config.toml
num_hidden_layers = 12
hidden_size = 128
num_attention_heads = 4
num_key_value_heads = 4
head_dim = 32
intermediate_size = 512
vocab_size = 2048
hidden_act = "tanh_gelu"
norm = "layernorm"
norm_place = "pre"
norm_eps = 1e-06
positions = "rope"
rope_theta = 10000.0
rope_fraction = 1.0
qk_norm = false
attn_scale = 0.177
bias = "all"
tie_word_embeddings = true
parallel_block = false
init = "normal"
init_std_qkv = 0.0508
init_std_o = 0.063
init_std_up = 0.0726
init_std_down = 0.0726
optimizer = "muon_variant"
learning_rate = 0.00575
lr_mult_qkv = 0.5
lr_mult_up = 0.889
beta1 = 0.95
lr_head = 0.00879
max_grad_norm = 0.5
warmup_steps = 200
schedule = "wsd"
decay_fraction = 1.0
decay_shape = "pow"
final_lr_fraction = 0.05
batch_tokens = 16384
max_seq_len = 1024
doc_mask = true
z_loss = 0.0001
train_tokens = 146800000
max_steps = 8960
dataset = "wikipedia_en"
Each number is 200 + 40 x the weight over its row's rms, rounded and kept within 0 to 999. Layers, rows and columns count from 0. The size before them is the row's rms in percent of the matrix's.

# layer 9 MLP up, 512x128, rms 0.0728, rows 420-432, columns 0-127
092,136,190,240,185,186,188,198,217,174,203,272,194,166,267,192,123,265,199,178,134,251,217,190,174,203,202,208,156,208,140,216,246,247,164,238,164,118,158,244,193,299,200,228,204,237,189,227,178,287,173,207,251,178,220,258,171,165,157,118,182,200,228,230,213,213,208,195,195,141,233,152,224,215,191,214,168,226,164,200,138,186,188,150,149,130,276,173,255,246,253,183,241,168,182,186,241,221,179,179,229,295,184,141,253,160,189,214,186,223,216,256,196,197,133,238,235,197,200,238,85,161,226,224,274,220,153,210,183
095,216,243,156,197,290,304,178,206,193,188,198,109,176,189,217,167,210,207,142,223,230,189,254,197,181,161,216,154,186,155,170,194,167,245,164,265,108,224,194,215,232,145,194,211,97,213,139,160,215,233,258,205,234,203,187,272,157,221,206,176,189,166,173,157,155,280,152,127,280,254,223,159,179,210,226,210,198,226,196,269,209,165,217,223,198,209,218,188,183,169,196,97,237,170,245,197,214,220,146,170,225,262,190,150,266,218,238,239,231,198,160,268,144,153,218,215,214,156,294,182,228,214,221,221,218,215,213,191
103,251,237,192,254,229,180,150,261,189,231,213,196,163,246,177,205,226,246,169,134,205,133,169,173,184,168,237,230,225,165,258,208,206,230,221,216,233,171,193,210,198,216,236,264,202,174,117,317,183,192,212,187,266,214,148,238,157,204,211,175,121,194,251,191,236,274,151,196,261,163,184,172,167,234,159,247,182,202,229,122,242,228,192,192,149,181,262,135,197,259,242,237,211,206,209,213,253,164,247,208,141,140,181,200,244,253,119,210,218,147,239,172,197,192,181,218,187,82,218,232,153,144,157,214,161,142,199,154
095,197,196,159,235,168,247,150,154,212,220,211,226,205,278,190,245,172,171,192,286,118,224,234,188,190,163,226,287,224,213,200,156,200,210,213,176,256,190,156,170,157,269,216,254,175,160,161,247,184,165,194,205,257,244,210,205,214,204,236,210,139,197,189,222,172,261,217,230,192,236,212,228,146,250,183,210,116,191,242,212,250,237,214,236,298,210,264,143,193,120,173,150,226,51,215,127,196,196,240,239,226,220,201,199,210,178,191,191,201,214,183,163,212,202,180,173,189,123,176,241,176,254,238,232,281,209,136,149
105,181,242,274,261,207,244,185,225,214,146,178,153,177,169,226,221,212,200,249,183,179,202,209,234,209,234,172,197,175,234,165,166,255,192,122,174,215,132,235,157,196,213,192,226,175,219,163,162,236,227,244,177,247,148,229,255,201,184,129,205,166,202,116,200,289,215,249,203,264,249,175,183,241,231,272,211,129,219,194,130,202,201,109,243,198,243,292,146,178,176,194,190,222,175,291,172,163,259,198,212,157,210,203,217,203,205,231,165,288,160,274,235,161,211,152,214,286,223,178,182,143,179,182,178,168,135,159,234
096,191,223,132,284,284,210,263,171,180,186,148,255,161,276,243,204,190,119,184,281,233,198,225,180,248,127,193,175,165,219,173,180,140,196,219,174,236,220,177,189,237,200,175,216,234,256,148,125,189,182,155,182,267,144,144,224,131,209,226,249,255,247,164,222,259,167,220,267,228,239,163,197,235,151,173,197,248,182,128,125,265,179,232,280,186,222,208,201,174,217,167,256,171,192,175,141,199,156,152,149,229,180,182,196,174,212,195,200,193,217,165,302,239,204,214,224,201,164,204,205,251,237,219,210,152,243,192,211
108,221,116,186,148,254,170,283,184,285,189,242,162,214,252,193,213,258,129,222,254,193,172,165,230,222,143,172,186,175,241,202,209,225,189,173,127,197,248,178,264,242,200,198,166,221,173,179,192,148,172,221,184,278,191,159,208,182,184,226,237,181,195,237,275,144,209,261,229,196,148,218,202,189,186,229,247,222,243,206,189,165,135,178,213,224,195,212,265,219,111,165,172,216,259,206,159,115,117,159,159,195,229,251,232,142,247,120,218,183,224,180,210,176,197,173,166,278,210,170,141,199,308,184,185,194,218,210,250
101,285,205,181,240,220,187,221,191,136,229,173,226,215,185,176,227,197,193,235,193,217,283,224,313,159,134,186,142,179,120,220,219,216,193,249,269,172,234,199,159,159,153,254,200,223,210,139,159,173,168,225,129,196,229,199,145,168,208,175,205,179,196,140,154,230,194,196,210,202,194,218,194,135,257,116,228,207,189,193,195,203,101,255,232,191,221,173,267,154,282,207,121,265,209,235,237,119,138,172,254,271,192,220,249,215,190,249,204,182,177,161,253,230,197,282,184,231,191,178,192,183,229,238,200,183,176,164,238
094,154,163,217,235,246,238,207,218,237,270,242,232,181,260,211,145,199,262,200,228,169,121,236,189,206,247,234,195,194,193,196,191,234,172,193,263,233,200,137,217,238,219,205,176,196,200,178,173,171,186,249,153,264,222,228,233,217,162,190,212,185,135,243,176,185,263,172,272,265,150,178,201,153,138,222,211,172,196,192,140,202,251,338,137,144,167,136,114,212,128,164,165,177,255,202,195,165,158,232,169,193,267,128,205,209,224,110,230,169,198,213,213,206,162,224,296,177,201,173,181,159,264,186,225,216,187,208,196
100,162,203,213,165,230,228,164,174,240,182,158,259,198,171,226,191,257,131,202,117,150,161,167,179,271,220,226,225,202,157,237,220,202,195,248,162,262,193,297,236,205,230,289,175,246,165,193,181,239,166,192,227,198,174,166,222,192,194,197,206,225,176,190,97,200,222,169,129,266,203,230,177,139,233,221,153,157,223,172,153,225,187,197,200,209,232,225,202,245,190,168,222,179,200,253,200,192,239,190,157,145,209,220,153,276,197,252,166,164,178,267,259,295,229,187,243,187,238,272,89,143,249,110,194,183,181,219,211
097,99,167,230,183,195,178,180,248,205,238,342,238,191,192,226,197,210,122,254,215,223,254,156,231,143,252,187,236,193,203,135,229,77,156,213,167,195,190,224,230,156,189,206,194,222,294,239,244,240,225,164,181,188,224,177,212,217,193,241,197,186,186,213,191,183,118,201,264,203,203,184,108,224,233,191,212,279,263,173,161,255,164,209,198,135,231,140,155,166,187,255,204,206,208,171,148,160,209,142,220,223,153,173,251,177,238,241,206,180,219,192,190,212,241,198,169,133,139,224,176,185,203,240,194,173,267,209,165
096,154,220,264,128,272,213,158,232,140,226,220,258,165,202,195,182,212,194,186,236,222,131,182,207,200,217,173,193,221,157,216,161,145,236,169,171,305,230,172,174,280,169,248,209,221,225,287,236,197,251,209,139,253,209,167,201,109,216,186,168,298,315,189,234,158,182,210,221,208,200,192,254,204,213,189,102,140,172,190,184,149,233,110,187,205,212,157,185,262,224,184,159,220,191,221,205,210,247,155,149,181,188,188,207,189,211,129,186,153,183,170,198,256,151,222,242,187,228,219,157,135,171,173,243,196,165,236,222
106,137,150,137,245,218,184,126,296,204,203,198,170,214,230,176,182,222,169,188,248,164,244,212,178,183,239,218,182,238,173,256,169,232,163,171,228,242,187,152,231,161,199,202,221,245,252,186,161,126,277,166,241,294,195,222,283,113,179,177,234,269,236,218,205,145,226,136,171,196,241,179,212,183,191,186,200,248,207,167,149,209,210,174,189,291,139,171,198,205,215,194,169,194,204,156,213,219,275,219,183,221,233,221,200,196,169,158,195,183,173,149,254,212,239,285,181,242,148,230,175,247,319,199,158,189,223,142,256
# layer 9 MLP down (transposed), 512x128, rms 0.0725, rows 420-432, columns 0-127
098,272,226,210,179,203,118,221,225,138,201,152,212,202,201,197,183,205,260,150,205,151,198,213,246,144,130,149,151,222,183,187,147,219,168,166,204,252,307,220,212,141,149,157,178,199,227,155,227,188,216,164,151,267,256,190,162,287,208,198,199,263,237,142,261,212,198,271,233,184,145,195,134,241,223,165,250,159,215,197,203,218,238,173,248,178,204,229,247,164,161,200,188,197,204,201,131,236,196,276,212,177,243,212,147,234,164,165,243,152,140,267,206,133,258,124,233,219,214,199,219,212,168,214,186,274,178,248,243
092,208,213,190,201,288,146,148,214,248,196,225,228,213,187,203,304,180,190,184,184,182,160,176,255,215,148,175,183,156,154,186,170,195,189,225,195,193,216,222,224,235,287,179,141,245,186,157,241,185,165,158,192,175,219,247,242,258,214,187,162,186,205,189,264,213,162,188,302,214,167,200,171,152,193,215,260,140,194,167,140,219,219,197,178,212,242,158,203,231,224,157,191,134,252,207,219,199,267,240,268,206,198,255,148,250,114,194,195,162,219,241,159,184,274,97,166,193,228,182,248,268,190,222,326,181,174,146,197
100,221,173,207,202,162,185,208,82,187,157,107,167,290,164,297,193,180,207,176,190,192,222,136,169,202,262,213,137,224,176,210,257,195,275,240,96,173,215,245,270,176,257,156,135,204,118,184,191,194,138,215,187,228,209,278,152,205,213,255,166,246,272,199,160,197,194,216,165,186,158,146,164,188,157,202,215,155,154,197,244,157,177,251,237,225,242,216,184,184,137,259,173,219,179,204,272,209,171,183,301,183,222,221,196,248,170,214,254,229,224,192,213,224,219,196,214,208,212,192,188,152,217,238,194,203,209,173,237
094,176,166,193,127,230,213,274,189,205,205,194,255,246,283,222,209,174,236,207,154,255,242,207,269,161,245,214,246,254,177,195,241,171,209,179,230,217,197,225,125,189,236,297,182,276,228,166,156,162,211,186,143,157,138,137,154,180,172,172,183,240,197,224,88,253,219,292,148,234,248,182,160,165,208,252,145,226,164,127,177,150,206,195,221,226,183,184,224,225,247,191,149,243,219,239,247,209,200,236,194,172,176,149,227,198,183,241,198,281,164,117,159,123,180,194,219,197,178,209,232,200,180,204,240,229,145,212,217
116,234,235,135,236,150,219,239,257,233,212,232,201,187,223,178,246,224,177,253,260,201,218,217,205,293,166,106,138,245,251,209,181,218,224,127,220,192,184,236,207,190,232,273,165,132,242,211,213,206,175,222,193,253,139,215,238,238,230,178,204,193,188,135,256,205,170,254,152,237,139,203,174,168,234,271,195,249,123,224,194,218,230,132,114,210,143,175,187,199,187,237,187,169,202,185,144,174,140,148,251,162,169,184,205,163,164,184,234,224,287,247,241,276,171,211,177,217,198,174,149,185,190,148,189,220,230,105,233
095,277,239,214,271,188,194,260,171,179,210,289,203,185,188,145,148,212,221,214,195,212,132,213,229,154,145,132,188,245,257,250,221,138,201,181,250,185,187,238,241,213,176,208,206,245,131,119,317,188,177,139,221,150,177,275,184,260,141,185,200,159,250,209,135,223,172,246,201,184,161,218,232,182,237,280,190,225,239,230,214,228,178,230,135,203,186,184,215,188,275,183,225,198,204,239,203,200,170,220,126,153,184,229,221,205,215,167,221,206,229,229,202,214,184,167,138,196,137,155,171,231,140,242,128,155,176,148,135
105,257,209,241,305,154,272,203,209,178,107,239,248,165,256,203,223,208,190,148,211,214,191,182,225,198,119,213,224,189,205,206,212,229,243,206,144,168,174,207,161,184,155,183,184,133,197,262,184,251,187,145,191,201,190,214,209,244,258,236,244,173,203,203,158,216,205,180,120,204,210,280,151,168,161,161,182,215,184,234,217,251,219,200,212,202,191,224,200,253,286,165,238,203,122,184,167,221,182,232,214,219,180,207,160,180,191,320,208,259,224,209,142,238,140,204,200,139,202,215,243,136,143,267,130,121,129,208,152
098,258,236,266,206,174,249,196,176,192,233,171,245,150,296,143,178,113,135,195,198,162,197,151,178,230,175,190,213,202,248,229,159,182,111,268,170,212,184,258,223,190,220,220,121,182,248,278,187,161,218,201,183,175,264,197,229,202,217,138,236,141,234,239,230,263,206,174,186,168,239,261,204,162,260,183,225,178,230,137,152,170,209,169,143,219,198,120,199,178,204,227,190,262,228,194,242,258,210,149,195,211,145,132,186,266,232,182,126,280,197,151,212,168,218,139,166,250,160,191,218,159,235,229,176,222,212,232,175
100,176,252,210,286,210,224,170,137,156,230,176,232,199,221,186,205,220,235,226,182,236,158,205,251,257,243,153,223,273,194,187,203,157,213,222,279,205,233,268,231,160,129,170,163,176,275,165,238,219,178,214,248,148,239,135,260,147,175,164,225,217,186,176,183,189,170,197,144,178,196,158,168,183,218,196,199,221,215,140,250,219,245,219,246,251,274,142,221,227,213,234,207,147,137,209,203,269,183,236,247,235,177,189,56,227,203,222,177,230,164,219,253,164,222,141,217,224,214,169,286,184,134,170,192,222,173,234,132
099,163,177,235,194,202,182,215,171,167,220,126,185,238,220,136,182,253,245,170,182,199,260,303,143,205,150,190,202,233,129,179,240,218,217,232,214,138,201,99,186,190,242,189,176,144,151,205,205,234,270,229,149,247,180,234,230,239,271,175,200,147,183,231,220,171,163,189,162,190,156,208,113,175,244,243,260,219,203,190,251,292,229,155,150,190,171,242,181,262,270,215,263,172,256,196,182,260,238,204,191,201,151,231,177,206,211,197,200,95,284,155,169,192,196,232,272,210,181,212,181,252,205,227,202,214,146,193,184
105,275,217,136,156,193,143,279,225,188,155,138,123,260,151,235,239,226,157,193,123,193,229,252,113,197,225,154,231,268,189,197,240,195,227,159,239,186,177,238,190,256,202,162,156,259,172,223,257,134,152,189,207,211,236,250,183,179,166,218,113,257,248,207,272,163,210,156,143,215,153,240,201,203,232,221,165,231,146,163,174,255,177,157,301,232,259,200,189,217,231,158,213,251,227,188,204,197,187,239,200,185,214,187,204,221,206,178,196,255,166,175,185,246,220,192,181,169,232,272,244,171,225,208,233,158,270,160,254
099,214,236,214,232,312,206,228,259,198,175,196,207,223,250,177,147,191,175,140,154,279,274,203,199,230,208,218,192,176,235,213,186,281,208,212,172,197,212,181,233,160,254,181,146,241,242,186,179,166,232,251,164,124,194,176,95,131,163,204,191,212,164,246,172,238,206,235,156,134,191,187,272,232,163,164,130,158,253,146,200,174,198,191,262,233,170,147,231,216,185,152,210,212,178,239,209,186,146,213,133,204,215,236,190,193,187,236,153,277,134,238,111,210,223,217,211,239,187,157,163,257,223,231,116,164,235,205,249
107,142,216,226,261,199,236,175,270,162,218,137,195,161,228,189,175,246,249,112,224,170,223,205,243,203,251,197,203,254,210,175,217,231,223,157,250,211,195,149,161,154,252,195,268,229,199,198,158,303,170,206,135,114,170,204,209,173,295,216,190,141,146,158,144,271,154,178,239,149,203,240,243,132,125,218,191,168,230,186,234,150,188,140,219,136,177,207,265,239,147,200,221,142,183,213,223,235,210,248,190,169,224,224,198,148,150,214,157,210,209,202,158,247,204,241,223,220,276,263,195,228,205,197,221,157,174,162,245